Weights of a small GPT-style language model, trained from scratch on English Wikipedia.
Training: a variant of Adam for these matrices, 424M tokens, 3615 steps.
Each number is 50 + 10 x the weight over its row's rms, rounded and kept within 0 to 99. Layers, rows and columns count from 0. The size before them is the row's rms in percent of the matrix's.

# layer 6 attention key, 128x384, rms 0.0497, rows 66-102, columns 128-191
100:44 57 41 31 44 50 58 38 57 63 66 60 43 46 45 50 49 47 46 42 61 45 58 46 51 51 51 50 57 60 54 50 29 34 39 47 52 56 46 64 47 49 40 40 58 62 42 47 44 56 50 51 42 55 51 33 46 52 54 31 50 41 36 40
101:46 45 58 57 67 75 38 51 40 62 42 55 34 45 58 52 41 56 49 58 56 52 59 64 55 62 44 56 53 40 58 54 58 44 64 54 57 50 48 50 61 56 50 38 42 44 82 83 62 63 64 48 46 51 58 56 49 26 47 50 63 52 60 43
118:42 70 60 53 48 43 41 45 59 26 60 56 50 34 63 36 43 72 49 51 71 63 61 44 42 48 50 41 48 60 42 49 55 69 53 52 50 50 61 41 53 54 41 39 42 63 49 56 55 41 55 53 48 53 43 69 53 43 58 39 47 70 58 45
101:49 58 55 63 52 34 55 61 59 58 55 40 53 56 45 47 53 46 50 41 55 47 39 54 68 41 53 55 52 51 71 38 48 61 43 56 46 53 41 69 41 65 49 36 57 57 37 62 44 38 54 74 50 47 51 40 54 68 32 50 38 29 54 55
088:53 42 48 53 50 47 48 50 40 54 49 49 55 61 30 56 55 55 45 43 51 57 49 44 56 61 58 38 33 62 51 62 55 55 58 37 45 55 50 61 60 62 50 50 45 26 42 52 46 65 53 54 61 59 42 61 46 62 34 50 50 66 58 53
109:56 55 41 58 43 42 61 47 55 56 49 43 51 55 61 51 48 56 53 56 70 70 38 39 56 59 46 41 52 53 46 48 57 44 45 57 59 33 63 44 42 48 51 59 39 63 55 41 57 63 67 39 54 46 46 65 39 33 46 46 49 43 44 58
110:41 64 41 49 40 38 62 53 47 44 41 63 31 36 55 50 44 57 64 69 53 35 44 40 33 25 65 47 56 56 56 30 44 50 60 60 48 43 37 50 65 52 36 38 47 58 52 38 51 32 44 33 51 37 35 47 48 43 62 34 48 49 56 59
126:65 41 22 44 37 41 48 51 53 47 55 43 30 61 37 49 69 44 39 59 34 57 54 46 64 35 65 46 55 38 39 62 43 44 57 55 44 35 41 53 47 53 59 59 50 43 56 38 64 27 52 38 47 48 65 49 41 49 61 53 43 50 43 48
098:49 64 40 40 55 49 41 46 64 49 50 52 43 49 40 57 41 43 50 37 70 45 40 58 54 53 42 39 46 40 48 58 43 53 60 51 36 56 42 45 36 64 72 57 53 37 44 61 40 49 50 58 71 58 37 45 56 59 49 42 29 41 67 58
106:64 58 40 47 43 41 47 60 55 42 36 43 58 53 52 51 50 57 43 38 54 63 64 44 57 35 46 48 58 38 45 60 62 50 56 40 61 50 38 54 65 40 48 39 62 89 40 64 41 23 36 53 52 48 60 45 58 72 43 36 40 44 51 63
093:54 43 41 49 40 45 49 39 48 29 52 35 56 39 29 64 43 61 48 53 61 53 47 46 41 53 60 47 45 58 67 44 46 47 69 65 48 49 60 67 53 46 51 49 51 44 46 36 52 42 32 57 63 47 57 49 53 61 53 36 55 33 41 53
107:59 52 70 49 37 60 54 46 50 43 35 54 59 65 47 44 47 53 49 34 50 78 44 41 48 61 65 55 35 74 44 60 58 52 57 46 49 54 48 66 30 32 58 33 50 59 59 41 57 35 52 50 46 50 41 57 46 54 57 62 48 54 45 40
109:55 40 56 39 31 33 38 62 53 52 49 51 48 51 46 55 58 70 51 50 55 54 70 66 37 31 43 55 57 49 52 53 38 62 35 49 59 44 32 48 39 35 26 27 48 51 34 58 48 33 40 47 48 58 48 61 58 41 58 61 56 41 47 52
105:52 51 48 81 58 55 32 58 40 44 47 51 64 61 49 41 46 57 43 56 45 60 38 58 52 42 57 46 34 44 32 42 50 45 50 33 69 61 46 47 63 34 52 50 32 64 51 46 45 57 57 35 45 47 52 67 43 52 55 47 53 54 47 49
097:43 49 52 45 49 61 45 59 54 64 54 57 54 53 41 32 59 56 56 60 59 67 37 42 56 67 42 61 56 46 39 63 47 52 66 69 53 47 60 53 37 43 65 45 54 66 49 52 55 48 48 62 63 37 67 75 65 46 40 54 44 47 61 48
108:39 52 55 73 42 42 37 23 36 58 41 37 60 48 55 48 58 42 50 39 40 37 45 43 56 50 37 34 29 40 43 51 61 59 47 43 43 39 53 49 54 53 70 65 50 44 52 53 42 52 68 49 46 49 43 54 37 54 48 55 52 54 40 52
106:61 51 53 60 42 52 60 78 46 57 49 62 55 46 53 42 62 46 62 54 62 55 31 33 56 49 50 51 66 60 39 51 40 51 56 41 53 62 62 53 56 45 71 60 41 40 56 40 41 68 64 61 57 45 56 41 38 38 48 66 42 60 49 63
099:50 46 35 49 51 44 62 43 51 56 52 44 58 41 53 55 54 51 54 49 44 59 74 33 65 29 47 63 40 39 60 69 62 46 65 47 50 24 44 61 32 46 40 31 54 46 51 55 49 35 55 83 51 39 35 54 66 42 60 33 36 47 62 53
105:60 59 48 30 60 46 59 57 46 47 40 33 57 47 42 66 61 34 44 52 41 56 34 58 31 49 57 64 60 63 54 40 35 39 50 56 56 64 52 39 53 55 49 42 52 37 56 69 38 47 40 58 63 64 56 46 56 63 57 52 68 41 64 44
105:56 47 30 30 51 58 48 45 39 44 46 45 36 49 35 40 58 55 48 49 67 60 42 48 37 57 53 57 42 60 45 55 51 56 61 42 32 45 54 53 37 44 41 49 36 42 43 58 56 55 47 47 56 53 57 43 51 61 61 48 61 65 61 34
098:61 49 44 49 33 55 50 50 53 40 38 42 51 30 42 46 53 57 42 56 40 47 47 31 47 53 39 43 32 55 53 61 39 43 41 58 30 49 60 54 40 62 34 47 62 63 72 52 30 45 57 64 55 61 65 42 47 53 43 45 48 36 35 41
107:35 42 44 57 47 44 44 63 42 57 58 47 57 64 50 48 37 55 49 58 57 41 37 63 41 53 37 40 55 52 29 48 39 45 56 57 60 49 52 55 53 57 59 51 55 45 61 35 57 57 60 44 51 49 62 30 45 45 37 61 52 36 48 67
105:51 61 53 43 45 54 43 41 32 48 66 37 36 60 50 52 33 58 42 59 50 59 51 66 37 41 62 33 51 62 46 42 46 45 46 42 47 64 55 58 70 57 46 49 35 54 57 57 47 35 50 41 55 55 59 73 48 47 51 45 55 56 55 40
100:48 50 27 34 63 60 57 50 20 46 49 55 56 45 48 53 47 59 55 35 65 55 61 52 55 41 49 52 49 42 44 66 49 33 44 45 49 49 57 39 51 45 50 52 34 33 39 52 49 63 56 42 44 26 51 41 54 42 47 48 48 48 51 45
098:50 42 55 36 55 52 47 59 47 52 50 65 52 33 48 40 59 35 63 50 62 64 56 38 33 43 41 59 49 44 42 50 53 54 49 58 55 50 51 53 54 58 33 49 42 45 62 44 57 43 42 54 48 49 41 62 65 67 65 51 56 43 44 48
097:39 59 55 41 44 46 45 51 43 53 56 50 57 46 29 51 33 67 41 50 49 67 44 52 51 69 71 54 65 66 51 46 42 50 57 46 56 52 44 48 36 49 54 39 28 51 49 46 56 56 40 41 51 54 53 42 45 37 58 58 55 52 39 27
090:53 67 43 54 55 58 40 45 57 53 47 48 69 46 44 52 67 77 66 52 49 65 54 57 28 43 51 53 32 52 53 50 41 33 59 43 40 54 53 37 45 44 45 34 54 47 47 39 49 35 47 58 44 35 49 68 61 43 52 60 58 58 36 54
106:53 41 61 49 35 45 63 45 63 46 52 37 38 65 52 49 70 49 36 63 41 46 47 50 55 50 54 44 61 62 41 59 49 59 51 42 33 39 62 54 34 53 57 53 45 74 37 48 62 56 30 44 24 46 57 43 59 47 57 45 34 35 45 44
109:66 63 34 33 65 59 63 51 29 45 28 56 62 54 24 80 56 49 53 62 34 61 48 54 36 38 53 50 47 59 47 55 37 49 64 46 60 59 49 47 48 49 61 54 48 32 53 43 46 61 51 68 49 47 44 43 45 57 44 46 64 58 52 48
100:38 53 70 69 51 60 54 50 52 57 57 52 39 45 47 35 44 44 65 48 56 50 41 46 54 57 31 34 42 58 46 59 46 50 39 43 53 56 65 53 44 39 56 51 54 61 53 44 51 49 57 60 73 68 39 52 33 66 57 41 41 44 47 51
100:40 64 51 63 33 58 54 49 59 55 50 51 45 44 42 50 48 52 39 40 64 39 29 40 46 42 58 44 64 50 32 46 55 46 61 48 31 49 53 51 57 37 62 68 49 59 47 38 56 61 31 46 54 46 62 54 39 59 48 31 33 38 61 69
112:46 55 51 73 44 54 70 37 67 45 42 64 74 56 35 42 34 42 58 43 56 57 21 49 45 42 48 43 37 48 45 46 65 58 33 44 40 42 51 31 56 45 56 49 51 56 51 63 49 50 44 35 58 59 58 53 38 59 43 58 54 58 48 59
110:55 59 60 56 56 53 56 50 43 53 37 45 52 47 31 68 49 47 48 71 47 48 49 57 44 63 50 64 29 56 67 45 70 46 61 58 61 61 55 66 64 60 64 57 44 28 42 47 36 70 53 43 54 67 42 47 47 48 36 52 64 54 42 43
106:52 43 31 33 41 52 38 39 41 47 56 52 31 42 62 48 63 61 61 44 45 54 32 55 44 41 54 61 47 41 45 58 35 38 39 67 40 52 51 50 57 46 38 59 41 61 49 33 25 52 51 40 45 60 45 42 40 37 46 51 35 59 56 32
113:51 51 47 35 41 29 38 59 65 43 52 57 51 46 51 45 57 54 37 49 49 47 55 58 52 57 57 58 52 61 42 38 48 59 45 54 67 48 44 48 28 58 28 53 47 71 62 38 50 52 53 55 41 51 38 56 57 47 58 59 35 45 36 59
101:56 60 55 63 56 39 64 43 31 60 42 53 55 57 38 58 22 52 68 66 49 52 49 45 64 50 24 42 39 56 59 61 38 45 51 67 77 54 53 54 58 55 43 56 54 53 55 47 63 68 41 51 60 47 62 44 54 61 48 51 60 47 43 46
100:42 52 45 28 44 47 44 60 57 47 44 45 64 59 63 49 67 38 54 50 58 40 58 61 45 57 61 64 55 57 45 44 39 72 59 57 55 40 49 65 38 66 25 40 44 70 51 43 47 31 29 70 66 45 44 68 59 63 73 35 42 41 54 45
# layer 6 attention query, 256x384, rms 0.0513, rows 67-102,195-230, columns 128-191
095:56 63 58 44 46 62 58 61 47 48 57 57 44 45 42 58 36 39 52 44 32 51 54 49 38 42 64 43 63 59 44 44 60 46 50 41 49 40 29 54 71 31 45 64 60 44 65 45 61 54 55 54 70 49 75 63 40 33 55 42 50 54 41 57
077:65 62 53 44 47 50 57 49 60 34 39 67 63 37 54 46 55 56 69 44 53 33 41 44 40 52 70 45 59 40 62 31 45 42 51 32 53 63 53 41 54 44 52 48 50 51 38 51 51 43 55 40 40 45 48 41 32 65 48 37 46 53 54 65
126:38 48 66 45 53 53 54 40 52 42 70 48 46 67 48 29 57 46 51 42 47 60 49 33 46 40 57 61 53 26 59 58 57 65 50 63 38 69 47 55 28 34 44 41 50 46 58 48 46 35 37 42 70 52 47 49 56 50 54 46 42 36 43 46
181:58 36 40 48 48 37 43 37 52 59 54 44 43 52 50 62 55 63 61 58 56 50 69 61 31 44 35 61 48 52 44 52 61 42 42 46 42 49 63 37 59 63 55 32 42 47 38 68 47 52 62 43 40 46 58 52 53 53 39 77 57 66 65 64
087:56 64 38 52 44 50 61 40 42 42 38 51 55 44 47 51 30 58 51 58 36 54 35 53 68 42 42 56 32 39 59 44 42 49 46 66 57 45 48 32 61 75 47 46 57 48 70 40 46 46 50 68 57 63 50 43 44 44 29 53 63 42 45 69
094:51 44 55 41 67 50 53 48 46 47 49 35 17 40 46 30 57 40 60 70 47 52 58 48 41 61 69 36 58 45 55 45 42 53 50 42 37 53 50 43 31 49 30 33 60 42 54 55 62 54 53 50 69 63 66 49 49 55 60 36 74 58 55 56
094:40 49 35 50 39 59 67 58 56 69 48 50 46 54 50 53 58 51 43 55 37 39 38 53 65 31 59 51 38 49 71 48 35 38 47 42 38 41 59 55 43 63 52 56 47 46 58 41 53 38 61 48 73 57 43 42 23 36 46 47 48 40 41 48
084:62 61 44 48 51 34 50 46 52 45 53 44 35 52 65 49 63 50 58 49 55 47 47 46 56 60 52 69 56 54 51 56 70 47 55 41 46 30 50 44 40 44 48 32 39 38 32 60 46 50 56 43 63 63 53 35 28 56 47 41 36 42 47 39
093:42 49 75 47 42 41 37 43 42 39 42 45 65 38 52 61 60 69 56 57 42 31 50 59 41 50 32 39 44 41 51 40 58 54 62 60 50 48 61 39 51 39 43 62 56 54 52 48 45 40 41 47 52 35 53 49 26 43 59 56 40 48 59 48
090:47 35 54 33 51 50 58 48 44 39 60 50 51 26 56 46 64 44 43 60 60 38 36 36 46 55 62 51 68 48 57 44 45 38 54 44 53 48 44 49 51 35 55 41 48 45 56 54 47 41 55 43 33 58 49 21 47 75 24 51 47 49 56 57
094:53 43 64 38 34 49 57 51 47 55 64 38 73 77 36 53 46 58 56 44 35 49 40 64 33 43 50 42 46 55 48 37 46 52 45 53 62 39 45 49 43 57 62 45 59 29 52 43 48 65 40 59 52 47 52 36 39 52 66 58 51 51 50 46
078:53 56 42 53 71 41 42 39 54 61 39 39 53 43 66 54 59 59 32 58 79 50 67 50 52 25 56 50 41 50 50 52 55 41 59 47 43 51 65 40 72 56 51 37 53 51 45 34 52 33 43 59 45 35 36 60 65 56 61 44 49 48 37 54
073:45 48 37 53 46 61 35 42 32 59 52 82 46 38 36 44 49 41 48 64 40 45 47 57 34 58 42 54 42 34 50 48 45 54 35 47 38 40 61 56 53 55 49 56 56 59 50 32 54 55 57 55 55 47 42 49 49 48 35 56 53 51 50 40
087:44 48 62 79 48 59 58 31 43 65 32 52 68 52 51 52 48 47 61 70 43 47 44 37 68 31 37 40 49 63 50 62 37 50 49 61 48 58 50 42 54 41 55 61 38 40 56 59 36 53 25 31 33 50 48 54 58 29 68 64 57 50 55 56
094:61 39 47 61 52 41 36 42 41 70 65 59 57 60 47 51 55 54 64 48 40 38 56 58 50 49 25 34 55 54 48 39 63 61 43 49 55 49 44 61 43 40 51 54 55 44 44 37 49 46 60 48 37 46 42 30 33 55 61 59 44 45 51 53
083:57 58 48 53 57 59 52 55 51 40 50 44 45 57 40 64 42 58 54 50 55 44 33 61 64 66 42 24 35 50 43 53 29 52 44 33 74 48 38 43 47 48 56 55 47 49 62 59 49 59 57 50 57 40 69 45 44 37 38 37 43 52 46 41
084:42 63 57 44 51 40 61 52 68 27 57 35 59 57 41 38 53 44 54 46 48 40 55 58 47 49 60 45 59 38 46 49 46 41 38 46 40 66 40 33 48 46 48 52 50 66 72 43 41 41 53 44 69 38 47 54 48 78 48 45 39 53 49 56
091:51 42 56 36 53 49 42 45 53 48 45 54 57 49 51 46 66 42 48 63 59 51 47 43 50 47 64 43 58 59 30 36 47 40 49 52 33 48 37 79 49 50 48 41 46 45 43 49 33 55 33 43 46 38 42 49 61 54 65 49 45 45 32 36
095:42 54 42 39 39 42 38 56 62 63 77 56 50 43 45 56 72 46 57 59 60 38 41 43 43 51 63 64 56 37 48 54 26 50 67 45 49 46 51 50 53 51 59 54 47 61 48 58 48 46 44 53 57 51 50 41 53 47 53 47 59 58 50 58
080:53 58 50 27 45 46 48 32 52 59 41 66 57 67 58 43 58 55 61 60 55 52 49 40 59 52 55 55 49 60 53 49 55 46 67 55 55 42 74 44 49 48 46 63 57 52 57 58 49 40 37 42 47 53 40 51 29 39 48 37 25 51 47 40
082:44 31 57 63 47 64 44 66 44 52 55 51 52 32 25 55 37 50 50 50 32 49 51 51 36 36 50 43 63 59 49 47 53 43 39 66 46 47 55 47 61 41 63 63 52 39 48 48 71 48 45 45 56 51 54 47 29 37 65 47 55 45 44 48
087:46 59 45 33 55 69 59 42 48 46 31 43 42 49 68 46 53 37 56 48 60 41 40 55 36 54 71 41 59 56 56 49 40 53 49 33 47 62 47 47 82 57 62 46 59 55 53 46 45 38 53 32 55 35 55 39 46 52 46 46 48 60 71 55
094:30 50 42 56 41 53 50 45 40 58 60 52 39 53 57 34 55 52 47 52 67 50 55 33 54 50 60 55 44 36 46 56 36 40 56 28 74 46 52 54 35 51 45 42 49 53 33 42 49 54 56 43 59 53 57 33 57 42 46 39 53 49 43 49
083:23 40 57 54 44 40 54 56 70 29 53 42 40 44 76 48 70 50 66 44 53 32 44 50 50 49 52 52 47 54 57 59 57 53 49 50 33 63 50 58 29 45 63 45 57 56 74 61 33 49 57 58 57 32 47 49 41 58 35 51 63 50 52 59
096:61 58 41 49 63 68 48 47 53 43 44 61 46 51 52 48 33 49 61 69 37 45 21 54 53 58 60 53 57 70 55 55 32 55 40 26 66 26 49 60 59 54 52 69 57 48 52 43 58 72 55 48 48 50 62 38 53 35 57 36 53 53 41 44
089:32 48 53 48 65 37 32 31 51 61 56 44 25 51 59 30 50 45 48 51 53 53 54 48 66 59 46 35 49 56 41 40 50 41 54 48 51 46 46 51 39 67 47 56 29 36 42 66 53 36 51 49 59 47 44 52 55 61 40 48 51 52 62 62
085:62 51 68 52 49 44 55 68 60 60 58 44 54 61 40 44 53 58 57 56 21 51 58 58 35 37 46 47 81 57 58 44 48 53 50 53 45 53 52 35 48 44 65 51 31 54 42 56 24 56 48 50 54 40 39 51 49 42 34 63 43 47 38 61
078:44 25 44 45 60 51 51 45 46 50 48 50 47 34 20 62 62 46 64 56 50 40 47 58 33 55 70 45 65 56 56 57 51 46 60 43 37 53 57 65 44 55 42 47 42 37 34 61 45 76 45 48 49 31 53 40 55 57 51 42 56 53 58 39
084:45 51 35 54 46 45 54 53 47 64 76 42 65 60 49 49 45 49 47 47 37 63 70 67 60 49 47 54 58 53 53 46 47 57 49 62 55 52 49 45 71 63 42 27 47 25 44 52 51 40 49 50 49 63 54 45 46 63 60 59 69 48 52 32
079:33 39 45 58 50 49 58 49 56 38 41 53 49 32 60 53 35 42 47 39 46 51 47 55 45 48 43 49 60 36 39 54 52 41 64 59 50 53 38 54 46 51 46 54 52 69 68 42 56 56 55 56 37 47 61 42 45 51 51 51 52 53 40 60
087:40 43 56 56 50 38 42 23 64 40 43 53 53 47 52 48 56 45 54 53 60 52 66 45 44 61 47 47 43 70 44 48 60 57 59 45 41 53 60 54 45 42 57 49 63 60 30 46 40 53 48 54 49 48 60 57 49 67 68 53 68 52 58 51
082:64 53 37 45 43 40 63 47 49 47 38 59 54 57 42 51 48 37 45 53 49 43 50 44 34 44 56 68 65 61 61 28 64 46 62 56 67 54 63 67 59 51 50 51 76 57 34 41 56 49 44 54 36 45 44 51 61 59 62 46 81 56 55 63
090:71 53 34 42 61 70 46 41 34 65 37 54 39 43 42 70 51 59 47 54 53 53 45 47 44 49 64 61 55 55 45 40 32 46 61 32 57 58 40 51 44 53 36 48 37 37 54 60 46 47 36 52 49 57 24 30 58 48 55 48 53 49 44 41
083:64 44 75 43 40 45 38 60 56 50 44 53 50 59 65 50 45 48 33 34 51 42 33 33 50 58 38 46 55 62 63 52 52 57 53 54 41 51 48 42 39 44 55 54 55 59 58 49 48 59 60 74 51 51 39 36 45 56 45 64 52 43 37 55
091:48 31 60 72 61 52 51 64 45 55 36 50 48 35 57 48 47 43 59 37 50 56 56 60 52 47 29 49 56 42 52 55 60 49 49 61 50 56 36 45 52 37 57 56 60 55 68 36 51 44 69 55 57 53 56 43 44 53 42 51 43 49 63 68
091:49 49 44 31 56 36 26 52 39 44 52 54 41 49 67 50 56 41 48 34 43 52 48 48 29 44 63 77 48 34 44 48 34 45 58 60 56 49 45 34 48 61 32 40 65 51 47 55 51 53 62 55 51 43 34 58 45 49 50 59 48 48 49 37
093:46 50 48 69 61 60 45 49 40 53 40 61 54 54 70 42 48 39 34 50 45 71 41 54 48 59 65 42 78 48 45 57 42 53 39 52 52 50 43 43 49 62 52 63 50 55 67 62 62 62 77 66 41 40 60 56 48 25 70 46 53 47 63 46
116:62 67 62 52 52 27 52 49 69 33 70 46 54 39 50 33 41 68 54 45 67 55 42 45 57 50 54 52 32 59 58 48 63 59 55 44 47 52 69 49 36 66 49 50 49 76 63 54 48 38 51 53 53 48 56 68 46 53 62 32 62 63 59 50
121:42 61 50 50 43 61 52 49 43 60 55 36 50 37 48 53 46 32 40 27 63 40 38 50 56 60 51 46 44 39 67 55 36 70 71 56 54 58 60 59 55 50 42 50 48 54 63 48 55 30 42 44 38 73 46 51 51 51 52 46 57 37 57 52
162:51 38 37 62 56 40 57 42 54 30 50 49 47 58 55 37 69 68 62 53 44 68 51 46 34 47 52 58 51 57 38 65 67 49 50 48 41 51 56 40 34 48 40 44 40 32 39 59 35 56 57 48 75 49 47 38 58 60 45 44 48 65 38 51
108:46 55 52 52 44 50 51 59 44 66 46 57 66 48 56 50 46 53 33 46 59 63 33 41 58 49 61 50 52 58 52 71 61 50 49 46 65 33 68 47 40 45 57 67 56 51 69 44 49 61 47 53 61 55 53 52 39 37 43 45 66 50 51 48
108:39 68 54 37 45 44 65 55 57 51 50 65 34 32 48 47 48 45 52 64 46 34 45 39 56 58 59 51 40 47 69 38 47 72 55 42 53 63 48 57 62 45 38 34 66 59 71 35 62 26 52 48 53 56 43 48 39 37 52 38 58 47 42 61
108:56 34 31 33 43 58 44 64 49 66 54 49 29 60 43 52 78 44 56 76 47 49 40 53 60 22 61 31 56 51 53 36 21 47 52 40 29 45 53 54 59 51 46 49 55 54 54 44 68 25 51 62 43 50 46 48 52 53 50 49 58 45 50 57
103:46 71 53 61 68 54 63 45 53 40 54 39 49 76 31 56 50 41 58 55 47 43 19 41 66 45 55 35 55 49 48 59 45 35 49 39 34 47 55 38 40 51 64 56 52 51 44 53 53 59 54 61 75 45 49 35 42 53 43 47 43 40 59 41
102:54 61 63 50 47 45 53 39 61 47 53 38 46 70 55 47 46 46 44 49 58 44 59 47 57 50 40 40 45 56 44 40 58 55 44 48 58 33 34 52 45 40 51 50 45 53 37 76 55 24 52 51 53 38 52 64 47 63 54 55 63 46 54 59
108:52 36 54 43 42 34 61 38 54 61 54 31 39 30 33 49 47 42 53 61 48 31 38 33 64 58 57 42 56 62 61 36 36 49 48 52 49 54 51 65 44 63 38 58 61 52 55 46 52 48 45 56 66 51 49 41 79 73 41 58 49 51 35 60
099:55 55 52 60 50 46 45 43 40 59 44 47 65 49 39 38 36 46 52 32 66 49 55 59 61 37 61 59 41 58 59 47 48 64 48 46 53 48 48 63 31 50 55 48 51 59 66 35 48 39 45 47 36 40 34 49 43 46 48 71 57 61 55 51
099:43 51 67 54 65 29 54 54 60 47 57 31 54 43 51 50 47 72 44 54 50 58 78 79 34 55 41 48 36 59 66 57 53 62 51 42 48 50 52 44 51 34 49 42 60 54 47 37 50 35 42 39 45 41 54 64 53 43 56 50 52 49 49 57
097:44 49 46 53 59 51 40 59 58 46 38 50 45 51 38 41 52 44 76 41 41 66 60 57 48 55 58 54 59 55 46 54 59 50 36 47 32 67 43 43 39 66 55 41 46 46 27 67 37 71 60 44 55 67 45 58 46 41 77 63 61 50 60 36
100:45 71 57 28 50 52 52 52 48 48 47 45 34 66 28 42 34 51 55 50 35 53 52 37 51 61 33 47 58 70 37 61 51 56 51 61 47 49 63 49 38 63 53 61 54 66 50 46 49 60 57 73 57 32 52 52 57 60 34 58 62 51 53 53
108:40 31 50 67 60 44 59 38 31 47 46 37 59 66 46 38 53 43 64 42 33 66 36 60 49 12 29 48 51 47 50 62 54 60 39 45 56 37 45 35 55 49 67 50 50 35 61 47 34 66 43 43 45 50 71 52 39 55 62 62 59 48 56 52
104:42 54 37 50 49 63 56 59 50 44 39 49 55 70 52 48 54 61 38 53 51 52 41 44 56 42 64 66 59 61 35 44 49 46 49 48 54 49 46 41 54 43 62 66 48 41 56 39 31 57 51 49 48 33 63 35 44 46 36 51 43 57 47 65
105:43 43 46 58 43 52 50 52 52 32 57 41 38 46 48 65 67 52 45 57 51 41 61 50 56 32 48 41 37 48 50 66 48 55 67 51 64 41 45 68 37 53 54 41 42 56 50 54 54 44 51 64 47 47 65 44 60 57 38 34 50 57 49 46
107:32 52 54 47 48 60 55 53 53 39 41 28 45 55 34 50 67 35 58 70 35 44 61 63 58 41 50 44 64 75 58 43 44 44 54 46 73 64 43 73 54 56 55 35 40 46 59 50 45 52 52 47 57 46 53 54 53 56 67 47 63 48 70 41
116:55 60 29 55 44 40 45 39 51 43 65 30 58 57 24 53 62 58 66 58 55 62 41 51 53 39 54 42 59 65 48 66 49 65 60 54 29 42 64 51 29 52 57 62 42 58 53 60 43 54 57 59 48 52 54 55 50 60 51 60 51 55 68 55
110:54 61 49 35 62 38 63 56 48 57 44 45 63 32 44 30 58 48 51 55 46 58 65 47 55 41 42 53 60 51 58 46 54 59 35 59 24 45 62 36 40 51 28 49 61 46 47 58 24 49 44 62 56 49 46 56 38 50 55 53 58 44 33 45
106:45 30 55 36 48 67 44 44 39 59 50 48 36 56 53 56 38 55 62 33 45 46 39 43 38 65 45 31 67 68 57 58 40 44 55 45 41 61 48 51 63 63 74 59 46 44 48 56 60 62 74 56 55 60 57 38 47 51 31 62 61 40 60 49
111:58 72 54 35 41 53 56 28 55 58 48 45 40 41 37 47 36 47 63 62 50 49 59 48 53 47 38 46 44 64 52 45 38 52 41 41 52 44 59 55 51 73 44 38 53 58 47 38 44 46 48 56 48 48 40 70 49 51 43 60 57 58 54 54
110:59 47 29 41 59 43 56 61 44 51 52 60 44 53 36 66 53 69 60 65 56 70 58 50 61 42 33 60 52 38 55 74 47 41 47 49 56 53 56 33 63 49 54 36 27 43 46 43 40 58 52 40 39 42 63 44 45 39 42 62 49 50 44 65
106:43 43 55 34 40 46 50 58 49 42 37 75 54 47 55 46 55 49 60 51 69 50 53 25 45 50 28 57 53 52 47 49 45 43 53 64 51 70 44 65 56 78 47 58 44 52 71 54 53 45 43 45 55 39 52 57 39 55 48 47 35 52 46 36
102:45 51 54 52 52 50 52 47 60 47 61 36 45 32 15 50 40 55 51 67 47 32 34 54 47 56 70 54 48 54 56 59 32 51 50 46 35 47 57 40 36 46 53 52 43 52 56 41 49 54 43 55 40 50 37 53 57 41 50 45 57 60 51 45
100:51 64 43 51 58 22 62 47 48 57 52 49 49 55 50 54 57 60 61 81 55 48 49 57 51 43 44 65 36 37 39 55 61 55 47 58 33 40 60 43 45 57 41 40 54 49 43 39 45 57 52 56 50 34 35 49 71 55 48 59 34 62 55 52
111:58 62 56 67 48 48 49 43 67 55 55 43 49 53 32 46 51 59 32 44 41 49 32 39 66 47 50 42 49 58 44 34 43 50 43 44 58 30 65 53 44 46 62 49 61 64 41 66 44 40 28 42 47 59 36 51 43 47 48 50 56 38 54 34
112:59 45 31 51 57 54 64 48 41 42 49 39 45 41 37 70 52 45 62 81 53 49 61 62 40 31 67 51 49 60 67 55 35 36 44 44 56 60 41 55 45 44 59 39 55 50 41 45 44 66 48 59 58 48 47 34 38 48 58 54 33 50 66 59
098:43 65 60 50 49 62 52 45 50 52 52 46 41 39 46 51 32 33 61 37 35 49 43 54 59 72 52 59 45 45 50 67 42 47 49 29 57 52 58 40 39 53 37 62 62 54 43 43 43 47 54 55 59 64 47 54 56 58 52 41 67 46 53 36
114:40 63 58 57 44 54 51 42 43 46 43 60 46 41 35 57 49 43 40 42 63 41 55 35 54 44 29 40 42 47 32 31 48 59 62 46 57 53 50 56 57 36 58 53 54 60 65 30 59 49 35 58 48 50 56 62 50 58 48 46 49 48 35 63
111:56 55 44 62 62 38 54 40 61 54 42 40 56 59 41 47 42 37 46 51 46 67 36 62 55 55 51 69 47 37 51 34 63 62 35 42 53 55 51 53 35 39 54 45 53 52 46 65 33 47 44 55 62 56 46 60 49 72 65 62 58 49 50 60
109:51 35 37 52 48 46 43 34 38 56 49 45 46 50 39 52 52 53 62 66 42 53 56 63 41 64 46 47 43 56 60 48 48 51 48 60 67 43 59 61 57 53 52 53 50 37 53 55 49 74 45 45 56 66 41 34 64 45 42 60 48 55 49 37
109:57 59 37 60 46 54 31 37 50 48 54 51 40 37 52 39 53 62 39 67 46 68 51 55 45 42 40 67 45 47 58 59 55 40 38 67 40 45 51 33 50 44 43 51 53 23 69 45 40 39 55 42 46 57 51 47 35 37 62 50 42 49 37 61
113:52 52 68 22 51 48 37 42 65 53 42 43 46 47 49 47 54 60 43 49 49 38 52 63 44 45 45 35 60 68 43 38 35 46 70 59 54 41 44 43 37 54 49 60 47 54 68 46 59 43 45 41 53 45 45 60 55 41 58 50 42 51 45 46
106:53 38 56 55 51 55 70 62 36 75 36 60 60 44 52 54 16 39 62 36 59 50 35 40 65 49 44 45 54 62 67 72 52 47 42 64 73 57 42 52 57 59 46 53 48 49 44 42 50 60 53 69 42 45 58 25 52 60 42 51 46 56 44 39
108:46 53 52 41 50 48 26 54 58 35 26 51 65 72 60 39 67 44 72 56 49 46 77 71 36 48 64 47 53 56 40 48 56 54 48 54 46 71 46 63 46 39 39 45 52 69 21 53 41 47 46 48 52 37 45 63 63 65 61 55 43 46 54 36